config.yaml
hidden_size: 320
vocab_size: 4383
rope_theta: 10000.0
bias: "none"
optimizer: "soap_variant"
learning_rate: 0.0108
warmup_steps: 200
schedule: "wsd"
batch_tokens: 131072
max_seq_len: 256
Each number is 500 + 50 x the weight over its row's rms, rounded and kept within 0 to 999. Layers, rows and columns count from 0. Numbers have three digits each. The size before them is the row's rms in percent of the matrix's.

# layer 5 MLP down (transposed), 1280x320, rms 0.051, rows 444-649, columns 64-95
107:423488485444499562514532532451459387581464559479595415413453468481433522440493438559554514400500
107:468490496493547446532545488394452501451521496533505438613495560569464546473525486521530538516529
107:563493483551549526455585373377488446489544636562481511482541491519467534543500430475565540467482
098:461462478524450446521482497570491600442508521468437570588440430562525587465581463548479551509531
099:506563468506563523489557511535527497495431500471448489510418541575447488501456422457581518536467
088:417502526576546480540561519518439499541496536388547455414491504449482465476405500491509436480441
099:471571581437475589507420464539514475457537463426507534505502540548451398606457341462429506499512
091:501506489551399456463577450568555496471454505515536493502490613560424442608473412502512431477479
096:486482544487546537478432485573487480426510441494586542550445496434564493544431567490410472393476
100:557473521503436457430532452488644483478411552513490467529538560524499510445496466477458485596553
102:451478436520496523568457461530449418432466438509455457465504451512487437507501448515597522580532
101:543538438446506485524484433505432551502447469516454568524480443503527533453541554556514399468471
097:482393488553541378483490509544462420435449559511477556517449431490529501382542483480445534521473
094:585509445499591431489448482498561497514499424481551538519479461432496504531536405545462570511562
088:469467482537600464518521538450511434470488509493454476514535471518523519516496464408467480465489
103:472449502405470467521413467598554532539567497507470468565480592443438462514436549407552547409489
089:574524498541513459563478484527482526531468466483506502432556454522531440549507571538446562390415
093:541506605458530435561411493492530533423511608446542530395479500483577558513526526483481453510420
090:490584512596544503623448539449457576521508525529559472551506501465469442429519480541490594553421
100:493383496509528470464538502410494439532540444478560460463430510456509587507490577446440479580490
096:541578567372503397513423522564450564491555511516490503591558538542506508499546404434457492468540
090:459517556450475501444510498556494617513550514573464649518428480468512481503519518489511502502472
092:493505480516425472474475455501524503504480608502496447589495506457457576443430541496554547605466
099:561492547546477562542477388422528473496537579549462505539530469565535441555557503448552497517443
108:533540452446480581483450531429490521490490483522475484475522437478508588466532518586497493551531
097:483519478577542541514556495481555525528504429517499477513499425538550397482412517441441497526465
085:507494447448515513518532565401560593507488564477497505445481508381482428428532600480573489520496
107:383526556482513528456522484592549431549474503551483520555538528481461526485588462586558475488492
110:528436519490512551523577399522494463552439472482510408533532493513592516489487459497462526528526
094:462515382495502495429504571445584465465465424582451439467472571423551507506435495532456462512496
106:558473530521571473439548504400374410419449600520487486477424550486544535500476420500484498489592
099:500415531466558456583491516531461566480498477459562466412506553508409482591542566491463431523509
103:497463485458557550549510500403559549488455414489486453519528626443401431591500525465431347546562
100:581523463465425533400464515530536525500486521558498454653483525482499395455491437495480466463501
112:473536497452532552494501557455503495556432518453578515536503562437513519508539501539518503527460
096:448552575508567391496531498530468499466432531569421453532557501575437464515402484581531503442569
103:411550476452451480517554478418501481414482525528526482466530435521556527467529562537586483444517
105:435492491459517432508574534550448557511473536567409503456490526533532522544517453424429528417433
096:561471474510497510383482458435555501579505483520439517448464526480444547459494540443577374535469
093:448418454516479455464478528537452623571509461431451471507526481628484448499493493462434501473512
106:556404527482540453565483549418490530517497491490474489437532381576437433495486555436441505451495
089:533516491540566404529500477595509584526590429521475496459419464465521538521423451458580479459569
095:452454466583453486578470579567517430461494481481475474510602493431580474520537431575568562486417
094:553596541449504512584441575489476433545516521425417552410480500418534435346479506509517586547462
113:522472552544493513483554533488467476483537456484568336559441429495621510427554496497504502518531
111:482525507527475479488477455434555505547528460582481456514530469420471500428557535502556457460528
101:458568506458463523452510592493508489511459502514558439531471446489551472557510524455487489588485
090:551465573491564634503439436627465423476493573541582516542522453544433558560492503510521400524472
152:517489442541434463534470479526478432477484496387559451598489501478564508472534410543499581612509
102:487551482361499499495360464507527563442484438426466517388461473529493439428542579531520490526576
111:526501526502453565597432508527614529610500499457444566585422547517558561475480594501522518485505
100:474472495524501505534560541430601567411571562568445475500517423496462479487500482518500514531439
099:567572496583517488457428516440556493546589495481543545480472547472564584482543418552518507410494
092:413553597513395533474460480527496455512529453588526474499503521559573472461485551445488374571443
099:438524555556484515416432446549505475521392513515517528547399554598379560444511474509557465490508
104:486570504591552535478461465528528489560561400551578496455387581509601580502496479482512485485577
090:457415528509481534526524518403569459554477468549478403581525459497472448444470458582570477476480
104:581487498505467391536481493531547504512538636503475556519534420438500477554469492478464547460514
094:456517509511428492482447506499477479571493578491484548522454532446485512543508429476553440526483
093:436526459555574526543495549518514551448432496520457519509472555545532546466511488533543394500493
101:495516607543546572549518532483461490532422492464594553481527485521424499580536505463590524540497
101:513463434378454476457498519451562424597476512573495569514535492448531452640529498478444568391488
090:485598522543442472538515476579483545575495547660477463454592528534499530463486480464584502535530
091:534545580565533482527484429574538531479524508554504449474556550492486493502567427507489570455475
095:476610502555442495557493543575504422490468522484484412482492572475530536437513498446496552476522
089:449561504504546549432503493491477534462498451468485573469631563461539415492518571464536432503548
102:494511583544414523574524536469524526515549457535466463488527504530436546538502550461528443501555
091:555654482528429519502389530510611519478494506527532552486488473524523441477483576581509566439558
096:499530390484530498495518460557539504485496478505506537531559548526543486577488470423449494563514
092:500403574440555452546495516453472535575549513536505479472450574536469641556509483494463582622480
094:454468537510504469408493551482427538506549542504456526460466469417514463511472545535531551453520
098:534529529551522534536526498549458465579471594396515510492509616445527465516488427505511465461521
100:482499499466489501519463510535476369472608476541524540538475491480442480537418450610549437567502
093:503475479457497495533471512505515539580518480462497527566477507489513449561571513500529457487563
104:507414553493492491500596475415464386540487520557533487408554525516571546502487532502576398360494
094:589436484463508475483505472453523510482529512517462531558405434442576506469498533555528462479577
107:497599558591551461431520514522435523520548475451462538528574453544409523494421398547531467543573
103:567482497556455466585466591511573471385510555520478516439585525502491436413526445495558498505531
103:570564599486509462511512394484469512500503457494538574425455489463497465512512495468541434573629
102:447607416504570527479431583530555487484414484549412516429452503464541509549587584542502559536469
133:551535479450500590539470510475486453472514571476508480555528522497544457456569491535465610483524
104:480502479455541544472501492503537347492422462410449461511554459534407480557528556516498549601503
112:550536453514484538553601513419454506563529462522465444546455463545511451459453485438407575435478
105:510559560488459518439453506447380491521539488610543552513458515484437465535482428496485495474427
114:450496544477513599478479561553428524489478525525370578556455480595568550422512552535369527397512
088:517421554500555535498474458567474471431449480510537538503491477478458501558504481548491499445515
100:566590481501451507548554477506497431486597460544505541486613555485553543552462483491624528515503
100:457525597551464542454579421577427437491520508436491521573568398416467458536465487484475589416514
103:412609552410489469531492539584471456396432499452374490485376535510460505571468510454553536431484
109:527398540535513556522553501547502451484568516427541560459533514503467522482482442465463574419548
105:599467492598462451532539534410341505475485460518526546492439506448519552535462476429544490606519
093:500462487497568574516583438395406471569565473480455500497539513478521503578537489561545510352571
102:485448454516576438510480493480443469424439481538553510510539560447508501498493474477520514548475
094:454475481502474482513479475552489525497613550510624501436494490542464483508554516441540490458538
108:470502524536526510572475553435427585506532659480559480477562575446527386538557547427538576461517
109:530503494494571543525596546528398575450447444505532482506425469526520479490545513479512434647428
093:545479487496508397550471431513525450583484491430493605500515531441462504493398556543517519476485
095:545483480564420640532392466450488573586574532495444546448512475393496510430477472455440498579474
094:492460485505631437398397472461614450544486360501527549480518455424445530476561525438502438455516
085:510493444492481443609369566441476531459488407461447553565522551587507443507526553582480532507504
103:479484585508523544427516548529499518482576550477410557513388532452537501534551480515507440512459
102:424448541429549490503474526525548469527487464560588477541576446520482404522530558505549540521506
100:492439447482513544559493531474506369537451512476577465450448505494478472695565443476463487587583
112:472481434523507472505423610568472464435488519518524607510474542549554501471462584421518514446552
108:491466570516497426430486484485479506522530497449531506550527480565474507527438522390554487451519
096:503515461471439544572563541430427528474501460514536571482547576515570433442528427459527569575592
102:454471523492468559505477478536571499484506535456453431492546567537484470624525497560457536530475
103:547514502503525417542447466537557571549514483512546480540562488495553581519441569445495601557520
098:555506488513549476494531456452449569501505516463576489460499507495545507495503530538474507517478
100:552653481485470595490478451483532521554485560506437441456510547453585534499515534527478440523546
096:522534465545545483491575570499559604531496406528467442487544562531468448456394544469435530587593
102:459470494407557401390448452424476462473483534499498546484590475470431454514479497500548464453582
109:456556519440534471548536396362565521465527475484456485477557467459438472536440599480480498520553
096:556561519397464591502425390502509580565464449474474485590453417491504439532440562535485498485473
098:445608479571538525538546444562455576634502602477515589498386456507493480492540511490475517451549
084:530538478559494422474471454581430532479572495533478454389501505518500514543448432525490629553460
102:466429494503565647552566582500540625505611599531490455413537544513501516503462448499619466482493
110:416607458554441480465465477471442519526473547499525519619569546470525570528517601457393537520519
108:472477438480400464461476525452455551513519490547434379502465417500531517461496615549529520480480
113:508552455541579516489441474371437568463496554461489463558531473493445379549534539592471540526501
092:475504412467455454456491500453448468414463456463518432439450538478525621490503584461570585477496
102:541461547517595481510474458520590528505486588487472480523487534503424485536529470560517517530472
099:485486504488423498491604478522453490666432532534578509497529459521516496487423476498449540414446
097:559399528478457528450470545536571478519522470620444510394580467517463458535519549512568523555478
109:488518464481602504611544469504549520522536470473522502526427492541479539456506527552594503543476
091:384489462533575498395468521516491482457528491501525606494501546449482507613467400441491440602490
093:371488474552432423465472522491477432493468478440504357529469526556474495483412458420495486428525
086:482573470498491502520524447448517518479549543463409494567552515486420502601547472548455346590485
093:520493440422426383509458561490423420471519442436526383499450483542509545423500587459451522442514
091:488478499435504493540564472475491493476365500531506544498567469456569532439450513461487539569464
098:538508573461422535414531521536503599477530544485494484471541538538527516513496398533467427444518
102:453480493478451502499493496467508459504563519527461542463505506495543576372577483533474456474516
104:547574477626547488486538456501543455503536478442470529466560472457601482482465502567509452558400
103:471533499541515585547524458441508600555472442400443432496541505463500472574574583470525473601530
085:420480555515542506655480440455541475490486401478497484576494529530516458532497526460500492466484
102:589469535475496480538605524426444511466421447434452574556568523559440544572484430399478547431500
103:487474502493487422528466490509418511439573543506528528450589461479464541468471476517442502532531
107:406595581545433450520523524531463446442551481533532576420519518528568480450536496486400558487430
099:470564439462426449515490461408506503517498464450544481602458595546511529492566584508515479569451
112:496521597477470567558559468447524498524512458404466499496481533518447462460527424518447461488531
097:453481455568554556541452396479483527492497516573454513415496528582482525449504516486512538434399
097:481473501534517610562567504424411431431519480537508375556529576480559509478548478491526462598553
103:513414552471547457490486526580525518415528560516571528576527485425467581538595476487403624538454
095:570363443576559400505475460396512474506520456478454497435510427443535484509502472573453497542473
102:504542442472453540467504504457449479426409506497448524494508491442563524539453427605525550505432
109:431502573404518616494534487521496491458466540550516527411527570525541499500492537536436501511463
081:496481497420510505481575521462560511562537453559521504470533465463502521490475498466512570577486
085:549468469501531430486440510466485540485482454526437434512552447449492477529573503426432522550487
089:478504433467539484467419572480547466449555557441479465482490488526566459526460462564436520515576
099:530631505495500571563530422486473536457490510531474521554484506518538561433468458404544581593466
100:635527515589591495541508492512534618503548480439458519610514494456489515509472430537422544549469
091:513557568527463478590450500473472546472500411473612409535458521557480493511419493468516570544475
107:403494527518406461516456445542542537489500547510509489553518534511496477431521492454505392475478
109:476430441480563530442515503496488485446569548516431445493563459494450506486491546525561429407508
103:489464527527476520486557585489564490519506463447531570534598492545508553545452476533532503516432
097:468484407555449443501376524447535535515551522566452592524456544494492590505517548492530495516493
099:535441482484536465592523574509521539536558527462477440516485598492518486493521576513534479583570
091:516458499464522493521525474575501543427554456470525567542519430418534480445493596398563545504528
093:551577487503559497462427507483453392528552493492554573582532507519529582430458460483508503561531
103:510559554369481541487508502437577500534474525488472462502478575486489419535440528532524518556445
098:639542494450425490422511501480403471492499469569507551489448376438537515395505516472475554528560
095:541533391517554446484505485510535515572477441477508512517565490548514507534508505517530552548473
096:544435379541526494543491544455546581468620421371507519570483507456506498471547513505449534529494
097:510509510408465498470420429472489508534608503523600436522523471577441404450499458533426553479527
096:497573522571477457512455495588497414520523537536514427570540451558503509531487481540518409386478
098:471561506510486554453426542511453505531541525514517444439486593420522488471442493521304437520439
101:484431495501453449506519543529532431528565391546490509439547478522571478499434417435548496565536
090:452472544574488539405414543471493583512552558504500507499476504479517462497476469463525548538491
110:561438421430459538536419515476433427483526542595435490454573525508527467547582519546504480393489
097:533518541402514505544557448424512529459507559443481533420490465497437443484548503550578498501459
112:510485433499414528501516474534506561502515499462472473542509487470465517515522464359386502446515
106:486464477459523566496566450558508504509539526390426465522504440476535484512433481555513549513531
104:423522542508624494549472517569451495451409485468499418585500604560591526535452496496506451503518
098:465587436542536481472391497551541498463453524423462474497433474452481536542511517558532518514442
097:512481507483481591374489539476490511462478536551420527526451471563453508547520566568540553448533
117:506549498570501536419484493522492560388559472511437507533528526520367498572498490483577518417438
088:519404428437506525498543413457489425477550559414518430385392471453525550389525339476539542665438
088:538511520545512546498542474508427657446520436413452405477495448517573518504460428514526583565335
102:518512514551466506468556476430475521488576536397512526475459430439576438507473498526486509576529
103:455543515619525458524556486477523572475498506440526585486686534445553502502517472538595452543600
095:488415438499468498567531559546560424570479420459486486550464586534588487562570544502423547478513
108:477636482470493430452405487511492483477536578504495548561508464465566485488544529493546500578531
105:578495527497547540482489522504445544464557443494484527456421441495555467528486521487437631537403
113:482527514491427509448500514484500415564600601438515523465578494578395475527420533556463512464593
103:473431506522609519487465491527592481626509552412457391452511488533493481495495559567533411505506
096:546452502482439454496526578522558560451485585554527471520580485521478481472392466620459479453432
096:518526453567466496557524524565577472559493429613562503406542536479465495521549513467445437418555
092:490548491576505620518491505466476549478528497513469539448461544508479486480475459473627586453643
103:466408560423528586533478401434494478420531479492442537554502514466483539574516586492476557398507
092:433541463500499551538540509513527449440514531490394473482487440530520594475473531530494452522419
109:502462561458529449464564624482466538499479581442498476458432547501501475573428428436557664423506
095:576560428449542541519469516511454414543477455498504369432491443492506627515494451524548544468456
095:466583499513576442488490523403502519442478486469554465474474513514446444499441496438444512437528
137:505552485458481532582431524477413483497537572508518416536491537464495420498407474459510477512430
093:459535469517477545531549590462542465542560615409568553484474487523424511536575477494419518557557
101:543509467518460568477462572515426527574523451566488488573483505450520602536597438413468449500466
097:478488474566469491537595421494553555582536584463516525447485448492522516451559615452483558462435
095:583560408589398488491529512444524590529493531512449438568553483496539496521480542543463450519527
100:488529592586489495476421566550466512442536484474448489511525529473454570434598487539530562440412
101:488501514479496489542494431479500447479577529438514563510462481516590524548566527418442477499506
101:541452519390514560414627512525507508414470518527504511578500481539518530468590457469504547593493
089:471430466515446519508585464491480480602443489520468528491566484499482456552498559447534520511496
098:463534449541481501538512437539481522498524533529518489566468631542514483538574515515520450506505
102:444534453506530530459483534449573453457556440545539568497471469555418403541511466563463444535570
101:495572555465504477491569538454441504429563542582475506514486484572488470548576542499544540531494
095:501525446418525436511527494516462481453451453628455488554505544524519508510498436467431497541522
# layer 5 MLP up, 1280x320, rms 0.0509, rows 445-649, columns 64-95
101:500498439426512539457357504510478397517443545549493608532515579440497487529451443463506504443535
101:560525513504551540514415470526505472531563548511583529431488454585564521556526442490514499489491
098:516486412515574550482429480453532532485452481545478406518469525460520445540498491542506531439491
100:486497561506512502516518364480410607440549527532511489472463490502430570449526535536520485468386
097:518530520399505534575435457408527553557534483625554463509495461501615527565511575494493499476509
092:478452482404534523456452524506525533533495466562463492503481458482465497487532470553526477443477
087:446549437395475484476425446451485616538485526420381528478529435446546525441513527522436479576540
095:516458462519474478508495496535411453547515515507490500498467535510524520471558464529508581565584
100:524527548454506548541470463486405471479473538544520605487563516575465511492465506552574501554479
105:417476467573430457550523441509436487512511435474522497559526471437505478483524522466480468462530
100:550465531517545531497468477574418456474350565572516434415466470502377520543477511475588494465502
097:461456435527592496437522473566483471391439486530537522527488546442543511513484461452600506464547
097:485500477511469516515502529448451530487574500560556492546480491536473500644477533443498520499470
096:555531492488427564505577541500496535552466523460564496483490498491501509579458482495449481570568
099:512408505481603461478497487441526558552465468502501491465471471553479442527532381508593490497632
092:527502473548422423473509550516517425485462539521450595489460485547480545511414493554484441527624
096:560525481566530505484550417480528519499495506570516534508564480432465410545482448480449511436483
097:530514470411519527460551446496519530457500374458514487464505447535392512543491556467425475562460
104:427509517508455480459513458463467460415481501586578462505539394419474498493533478452599436486425
100:533456534525515589510472510509494523557441572558515446461528390424564470438460503554533526527439
096:600513432612521573466575480437510516476592475545573426583558486452493507463436508439497539549443
087:493538446442508556552393589450592492472623499596414481476563543499513466650558441408468469386554
105:605503459584502556519419483470482461441526569479549464515493591537519489443546481457407565570457
110:570470517494488532577481481487552586533544464496562499556462585605550500553535424430484511467527
104:571502481469453433505439467542523517554512445540450504556531464488585432492534437445496551570510
095:574492472453486450517492549466518500459550554571509546501488519564518542458505458528545488492441
099:540525534485456528451505433478446549452448529437455529566503450478481556477510444519498523422476
106:608538540549441525510446429509435451526392502473504466528505624518441577489501555474524620480466
105:466482460471499492485542559487605516517546519489597525530554483496526453550511489454457405516436
112:568430499506443544408526436542450473449454592597545414576477537549530486696475481485539684322524
103:461422481496517493448544557429505494464546475454449547526468492515573510486407550560557583363466
107:447553521450499553506498541528513397411502616497483497440545470519617645385473528525531534435519
100:433483460585412470464527480519417496481486559433489504466445501583421519438432440561442470559478
105:493594599525526534546481500484539443589442447516485507509538480544460454556459509532527611565543
092:597468438499478407540514550475524563564606555395501506474487446487571543493522562459495540528460
108:542563498558490528512478382454390479468556505565511532574532508512473588502503498487485509406420
102:566511451514547533549548565557485612530505548485448503517537517502421450449488484495434454483512
099:542489537513532485499473496462528543568522502534515459629497454576488447503495477475496652509455
097:572532509422435551491512456527512497487532532580560458572544496511480487510511458575552415525472
104:552525549442482460458486416561479461465515534567438513498518511568523575420640488519516469556571
095:415476513545472572448461500563466476522516520521509585479623501470518490433549475506466531474443
099:573598506486472440532465582495481417499550493516481553454551459481370541618593496451456477503628
098:531493574429510344481466472441377516451476503496496542510460471548554572470495513509513525508470
108:477549496524479528531587603402458515490505466413481396592533599587525420506550547536457456471555
101:482508526465512518478546632627435465542487408454559469582458463453461435563589542507444587458468
103:465459483485506621518465485543477526518486545502488541506499542493415531445522473458500551419513
091:449452501502466480461494476406488472498416505424512557521469548489550512494454535427488554505476
132:549496451571480491456503488587468399519472467426461505610482472518526518505515455536511551576467
101:502434487432567456609521445485477519497557535516432406488519494496601507631417509469537490478521
099:599542473490555463557466500497423538491569489519590593584519468563525559551550501523454602542573
101:522559508501505576468504505542546516632461503373580539506457553555469469413512423484534429446543
102:447443484490453493523470533478487469507470473586541571512459513445544447465576560585414539457491
099:485458467485496484525500449546525481521502488435470490529466554486393447499424605472517443505446
100:493402487435554443542577514509453513444438566571518479568441515520573420498432598528419460608545
099:597469491394565457482549535458422527538498526470535558523486507508570529631449532433491500529413
101:508568369443498527436464561572513434488465517546507593535526518483523517436539523470523471454503
100:476541465547463479466449535495483486512413508495530442556525523573459548433598518530529548513505
090:547499552468550522528476595512549576463462521476503455529556450561528510512428571442519626526473
101:531561513446493456455483551455565470454534422501517497502542468459576525591519525507487573416521
105:510415461445566493524524494463396416551551450557498528517341444482512491534475461491552588513491
099:454451518491398450504478405571553533503437602494546456475577470563459467521431483478450489497468
099:589490370481547560485444489497558514509543460397518453506561485434447551552549452545452574578478
090:595540512492424604525549503449431494499587477541518531574510465498555472617535568616528501564511
097:540432422488435415454419477428477457474410416585467534497433554506503429499517422580494487500545
101:529528511512594517532460533415456511521603578445386532488549505591502428458458481447406492481583
095:499524474537482461397555620471449550443503593461515458540562526543548475516442443453553449494498
093:478498423428563535524470604513513587600450530447567481482522500472482487512446398434531552447516
100:510528594525418548466448523465430488539550625514494478506464535442500459455486524550519501570481
099:617522432519470586451576642564487484433433508591562469501510510454525491486560530561446510506499
094:501540430533488496515505513443492492513428519398570501619474492475496474485499459449416380524526
099:493460427479512498394526492383566612486573522521550502526479436491536509443535493456578498569514
096:393419485494462478431551545451413518449495499536482526379474467508516510492561442498409539443522
099:543437441541517547495555543507510441488484507484444558499526418511506577524502595438510542524527
099:530539513490519483472511542513481538529455522557577457467517503434573505472534604444386539442474
098:566522557498559512537505490575528480504410541480530427557427535490498533472552488483550506458488
103:461533498486396542544424542458429509506489541451476571459420465514507504399574552496516441512513
100:562491441509550506505430531547419573450543583485569514528524503474460617509493528475502565526529
097:432501512448513530459414551470449484575547571539485470563592577466539430574424472486485615483451
096:591545447438544483506596428452387516637562532433507435531587471426529568483512335512536498506563
121:472452374555449523533429553457463492534571497546531503431462543600417481498571468473514547551549
102:517486486474519564490595540546378623501482476428505501529408369461491552545508374424479445461507
098:417419477492479433500459446491532471444466525530539516599530477502502520378518528427563517497509
106:568530566432469463515501434391481449549463516456602466507506480441510438477502537415483526460522
106:491482476418551469462516478398448412510477538511480582506433533557463595598341494620482548410482
091:518501523531480535555436475418449551553540518563577427532516479532612535545524534469499513603499
096:521430567478516509402496577499522590451459512478470485488523483580455452411602561515591437471513
097:546554516472508500482539480548438528429558455484454527481483519586479467489515438600535485494494
104:519478573571497401480523491410507580568512548498533451573500466520615521490508549524554466555442
097:467376438557429489548483513488438524485515502504604530485505559508489603399561554482414480504480
102:543559517546434514516524529521506507472574483558538594439395470671478475413543572621566473518442
108:496516501502425542494489458512461507476542492481563539576494426492427512490596492477404622383531
098:466549443487430494573493514499586462541531458482538499508528533474545498588485597340550427553429
101:612433585496530507484517483540485421472487480508461524540467466546381458446578418554524438471448
102:437554431511439535522418538525535489512545543499422569545462431433394461459434492527440549456429
096:533513486543484460515467510514465602557415482531554566410556546499547486454436434488518668491461
093:437508521499461558495465515593513496372558433513525488539546469480478577535545428454464479502421
106:474446436490477539441539590454501438462436492450527490560468494512447471559543522509508476515582
100:491559496473391441455501479538467549526596591540479513498522563540479492568474566469387556515500
094:533519514488505503440469556435482493489487516543521563477570473527502491547478480428490383527557
099:544476477470508540537502604447453600516515491558578552509487457551476447614491525467623513528428
099:560465446527487492417477463535548438487446532590451457526452491439441448485536518375468616483573
094:473512467416554552470519507517465457548492566519606502400504465580518483500523468499483460470484
106:508481452507545452566513521601534515590474495506537500541552491536496551538449530490429456516520
100:409484436466488521475435470512455489527488496481492521426521574574479427462534372522507486485527
101:492568511563504528472524494532580487554463497530489549356514429531438495558459479539529527442557
102:440530508500537393400552550561460522566534581517410525548593486514575532463413510480441473502595
102:511527496528461478539458453500519464606463514543463455484463454471451584533455474454502540522533
101:436448485429543439528527472536498525503447574526594473518583509539519534538501478458580499488601
097:490461542567465489477549529539477532566545461520534392549446527547502450540557500499522429454532
101:539539485484524492499434485456440475544589552535532557485556465531494507408462496432440509523442
097:516459522468444443461363537456442485487480529482471503479559510417534434514520477516517486602444
117:582486488585500487449502546484448566473568511445498494430509460500485466508432521530530530517424
098:488465534455528518525452492543527485517559499496545437547521441465415442626452441518502518530481
104:508450468500494564594537515561492451496519518627526509541459500508604517449544453473607470471507
093:464508548659530556524513555468429515490508530542495504459544534516506471452433531548502436449523
106:505401435576440556430462538485472522469556502513520542544438510468483527507532468440523536593470
104:515417521496524502536503518508504533476462511544501493589454503491481403562677598480552513525505
103:546527467407556592476426507517514487513454599514508562462546445486487368478466484477509446506458
103:470477576500500548412387496474479555572531500418514504588547465493443508369496459497510473527509
097:459527541463415508467443488527556484522519461528514525632524493505395509567497521442483485452515
100:499508458419499537468511433482437537529549463595545645466498490510500563394420577532540485591515
097:502450465533471412457425492509439467527471499464540397414485467539489539438488461412556566541564
101:533558482552517548425583455527421416503546556507466583503545480482498494488465500526463508559429
105:503413590481465552497496427554508509526465547549582512530533431510525479453527493499563514520517
100:563557531558544541439496507496547516588449425594494475527514570644522465399609553435522384404502
087:550421552369592511528530482569486446501572470525571561559553446440519487534557620552509462491502
097:532427607530497487456524528486587449480525557566582560486566426550558526476541553494498558494357
097:505575537589497485433431473437474473533501493434520547491477404477494492522470559614502489529426
102:428524546469474562558462508546491443608488502481508449484517514566413479442535430566501485439515
098:454524531539507523486474474516473417531379534484526465447454456489558376539523523476407475505447
097:597485503557506534472511521477503504487523535607534571501493514577505511523547506490371557397532
099:561469508479573480509532474574498447424501460509519468538511553554452508513541435443505430583569
098:471546548515521484478558590510444479505478523467485475494481431512388409435535466474554493557529
095:471565345435532513485486494534490582476559517544532521505517427456456549469463450579458480475507
103:504570471462423475489519432553526490465514456499549493575598500504513426513467514548515530523514
095:497512491500471553515460391469569492502438573411448529451515548502564571526611585550580528517446
105:485419593485491387471581561439483482589484540494508562507428520607582594453586501483450569508414
097:505475635519476498553468446566563500514452461516517530498492492552488483430502512544565486438532
103:561484573503493472497466557506546486419454515514507569386575554479474425516499524541623417543619
102:505497540462437423453519508532531529538533481527569536532529587512539528531457547350570514522487
100:496517471381547464431447586560456626570543536545552527554508452486423523419503427554509482506497
103:440474513522447414554483510574506440574426492531432507421580491494493554433496502508567457533594
092:554469472480499521439472492499495462596511457526517486472593548616538514490519533450544484396557
097:513448462458434503546530495528499514424527482503461517549545457545481485568509550515531401541362
101:451532496503499581568473438498542435473567506602538530500492509542475576409452537565501539451434
109:459508423489437504538447562507480491524551545437554430466498554429516463399494508429568548506488
096:370512506489394543481517550521448444507534561520605500403404492538525471464438457515569462479462
089:540483450495420545478584478590477581535540516535550503551487548438468475486545468464478530547537
093:527479555535534495480524532536466515440411417496481539510515561519424479459517529518426505527531
099:570571494566522477513559487495514506523529519467546528514545554507580478434534541575477437510581
095:500552474501576498434543381539506570472585496480502574491609497559450475507533546507534487503485
099:549468520462521550613552495463447582500492479455530463494499557586510504486560501556527500405475
101:368563511476495395458532525526451475564512525500456461508618459495539474509498516462546466482407
101:524532469435462460473493521564523549453525465483477486504509465502505581540453482519543544560410
098:638526402500574397532492498528413484489549523490524446435525552522528553481551550458582562495460
100:558425435549525558506553518416435495518550502475458530481528412499535451571482467544425459587552
091:449525461488525453466458545545521606518546425415500510524478527610449597584518470531479467514423
100:492415512509478497434508491487610476438445577586563426467440422522461527467506512493472526468454
100:492519521599628499516500524467401487451492598462509531493416457510540507395544475518505464568518
100:522530405456445505476497466489534493464431464581457524577549578530604523525546500489448358478514
101:448553422473526539462554486492522526495520596488475460488536527505610406562520515425554473428509
100:508479514491515534536511556488458469478541580530511585573510472545556587517536465592408459571528
104:566441423474492450521487447521463458469472531379485542487446493519487538511482516455539529443476
094:567482525536480531470425471494470595566357491613445444409447527465452534465491491470537498591557
098:538495451616531458489558567514507481460500435456554533536517505499506500425555548559504574491494
097:557454514536483454486485575550478537565457579479506480468492430563452437469564499511464591445508
097:557471492477442462497435417473526490417530459455479566547472468404435549518525565536509477558450
106:545454411615531487522394432581416466557512411453512536429503517565567495478540499491540540525511
097:470465531518481515536477423470514506599458511506550464523462457475483475457437410503531462538506
105:449536480500582544533465563483502510537496506518543462429487455573440425438480460456524452487477
105:496507524477501461517513516480410474581470574512637529457414455517334544471501414573489494582579
095:539465496458548453461548392549451500584458455554441517503520480500586417415507512554540387417528
101:442497446442432443490465442548417534538488405484542416442508496500514524532482376470478451463514
098:575487547465444537538520503560527553529527445616405564482499535496485491520455469458505516439494
105:463465418447503556463530496448526470524522560480569538535469477537474507539555518520528467456378
096:486581555582457510421439506564527494491524524460467514566558504545429486541496549479490508457489
094:485503592490411595515500538504543570548541575576530472456545474468476491566604469489526449431569
104:461468560593480601509377485535480396427504565523518546491586508511602525487534504473438421523436
092:594567465554379467465556506461517579522536547519481510557394438512466537434520579516454453530486
098:634556618487464459567511460543509525503491492487493440482468548611505465504557528480479465529505
099:503488468516496473525462522463412567454408477473494542488564466452522433432482441496454508450536
109:590407504571520510546448508518496575482469456490517506460487520505477554425511527483418504537465
101:557581453425605575502542422479526560470528513522424503500524591491490542568618527495432473528452
101:491517470581499514473432465493566509464551599571450578501500492503507562471519576533520521432465
102:531460460478509466511497454444491573471465525471485514476530479519438494438532347502484461565490
092:484445519456555492465413455468507507453524486418466536485519471551515445493422485566462430489418
097:473547625477486503490510433559473529455458523555475522504589512484565521512529563487553505543511
100:494530534518465537475578544532473454506448563582585537479448513508516465489453476642436477550507
099:551582471557519455545501441478445539565548516446404517633509556531446560532515496465478531461455
103:536537436505517472472527389482483564451519616425521446576504514572496482502502552512463467581535
099:538495459515503482443522458439516453410439510560482500626605534449450451510519494470535517493554
095:565525404465538562546582447480429482645424534558431517488603463478507472441536414499570485523500
123:554486514508567522507431502462487485524456549498484415501528520493429409551375543492556496515494
088:563475392535570466478468438555473520523488433581521476510531462418474504567489473501590507467509
100:510406441531569575536477445514520436499479503635518466460509507544509491542540507519567569469435
100:454514555451482470402527576499568417525488457459452559490497536533413411514489416478502535474480
092:510515427490407529436476524490592474475446510465524476442438505600501512541483479542491473549479
096:489549569454457445478515491520497443668485530508507416535507537482481487556571527557553512512384
100:516504480377509458520606528507545478521413489510498517521596474636466447586564406548527524444409
091:499483507498438597510480480486450562493553492494636594463530448447492508505408474558483465412499
096:595554382558461455608468568551493500530507476518471491544484525499479533430474347536519487525467
095:499468483450438526438508642516495482410506533448512516529521414490470544554488478606504443434513
100:581555454569446540427565515560575442425597542486575494496576533449464454520478506477556549588484
104:561548499472509398540538504581523470537461574454495454534542509516578467444509523472466478433576
099:516497471432448527465461567529533437411464519409492393479565494547494605464512537569581509478507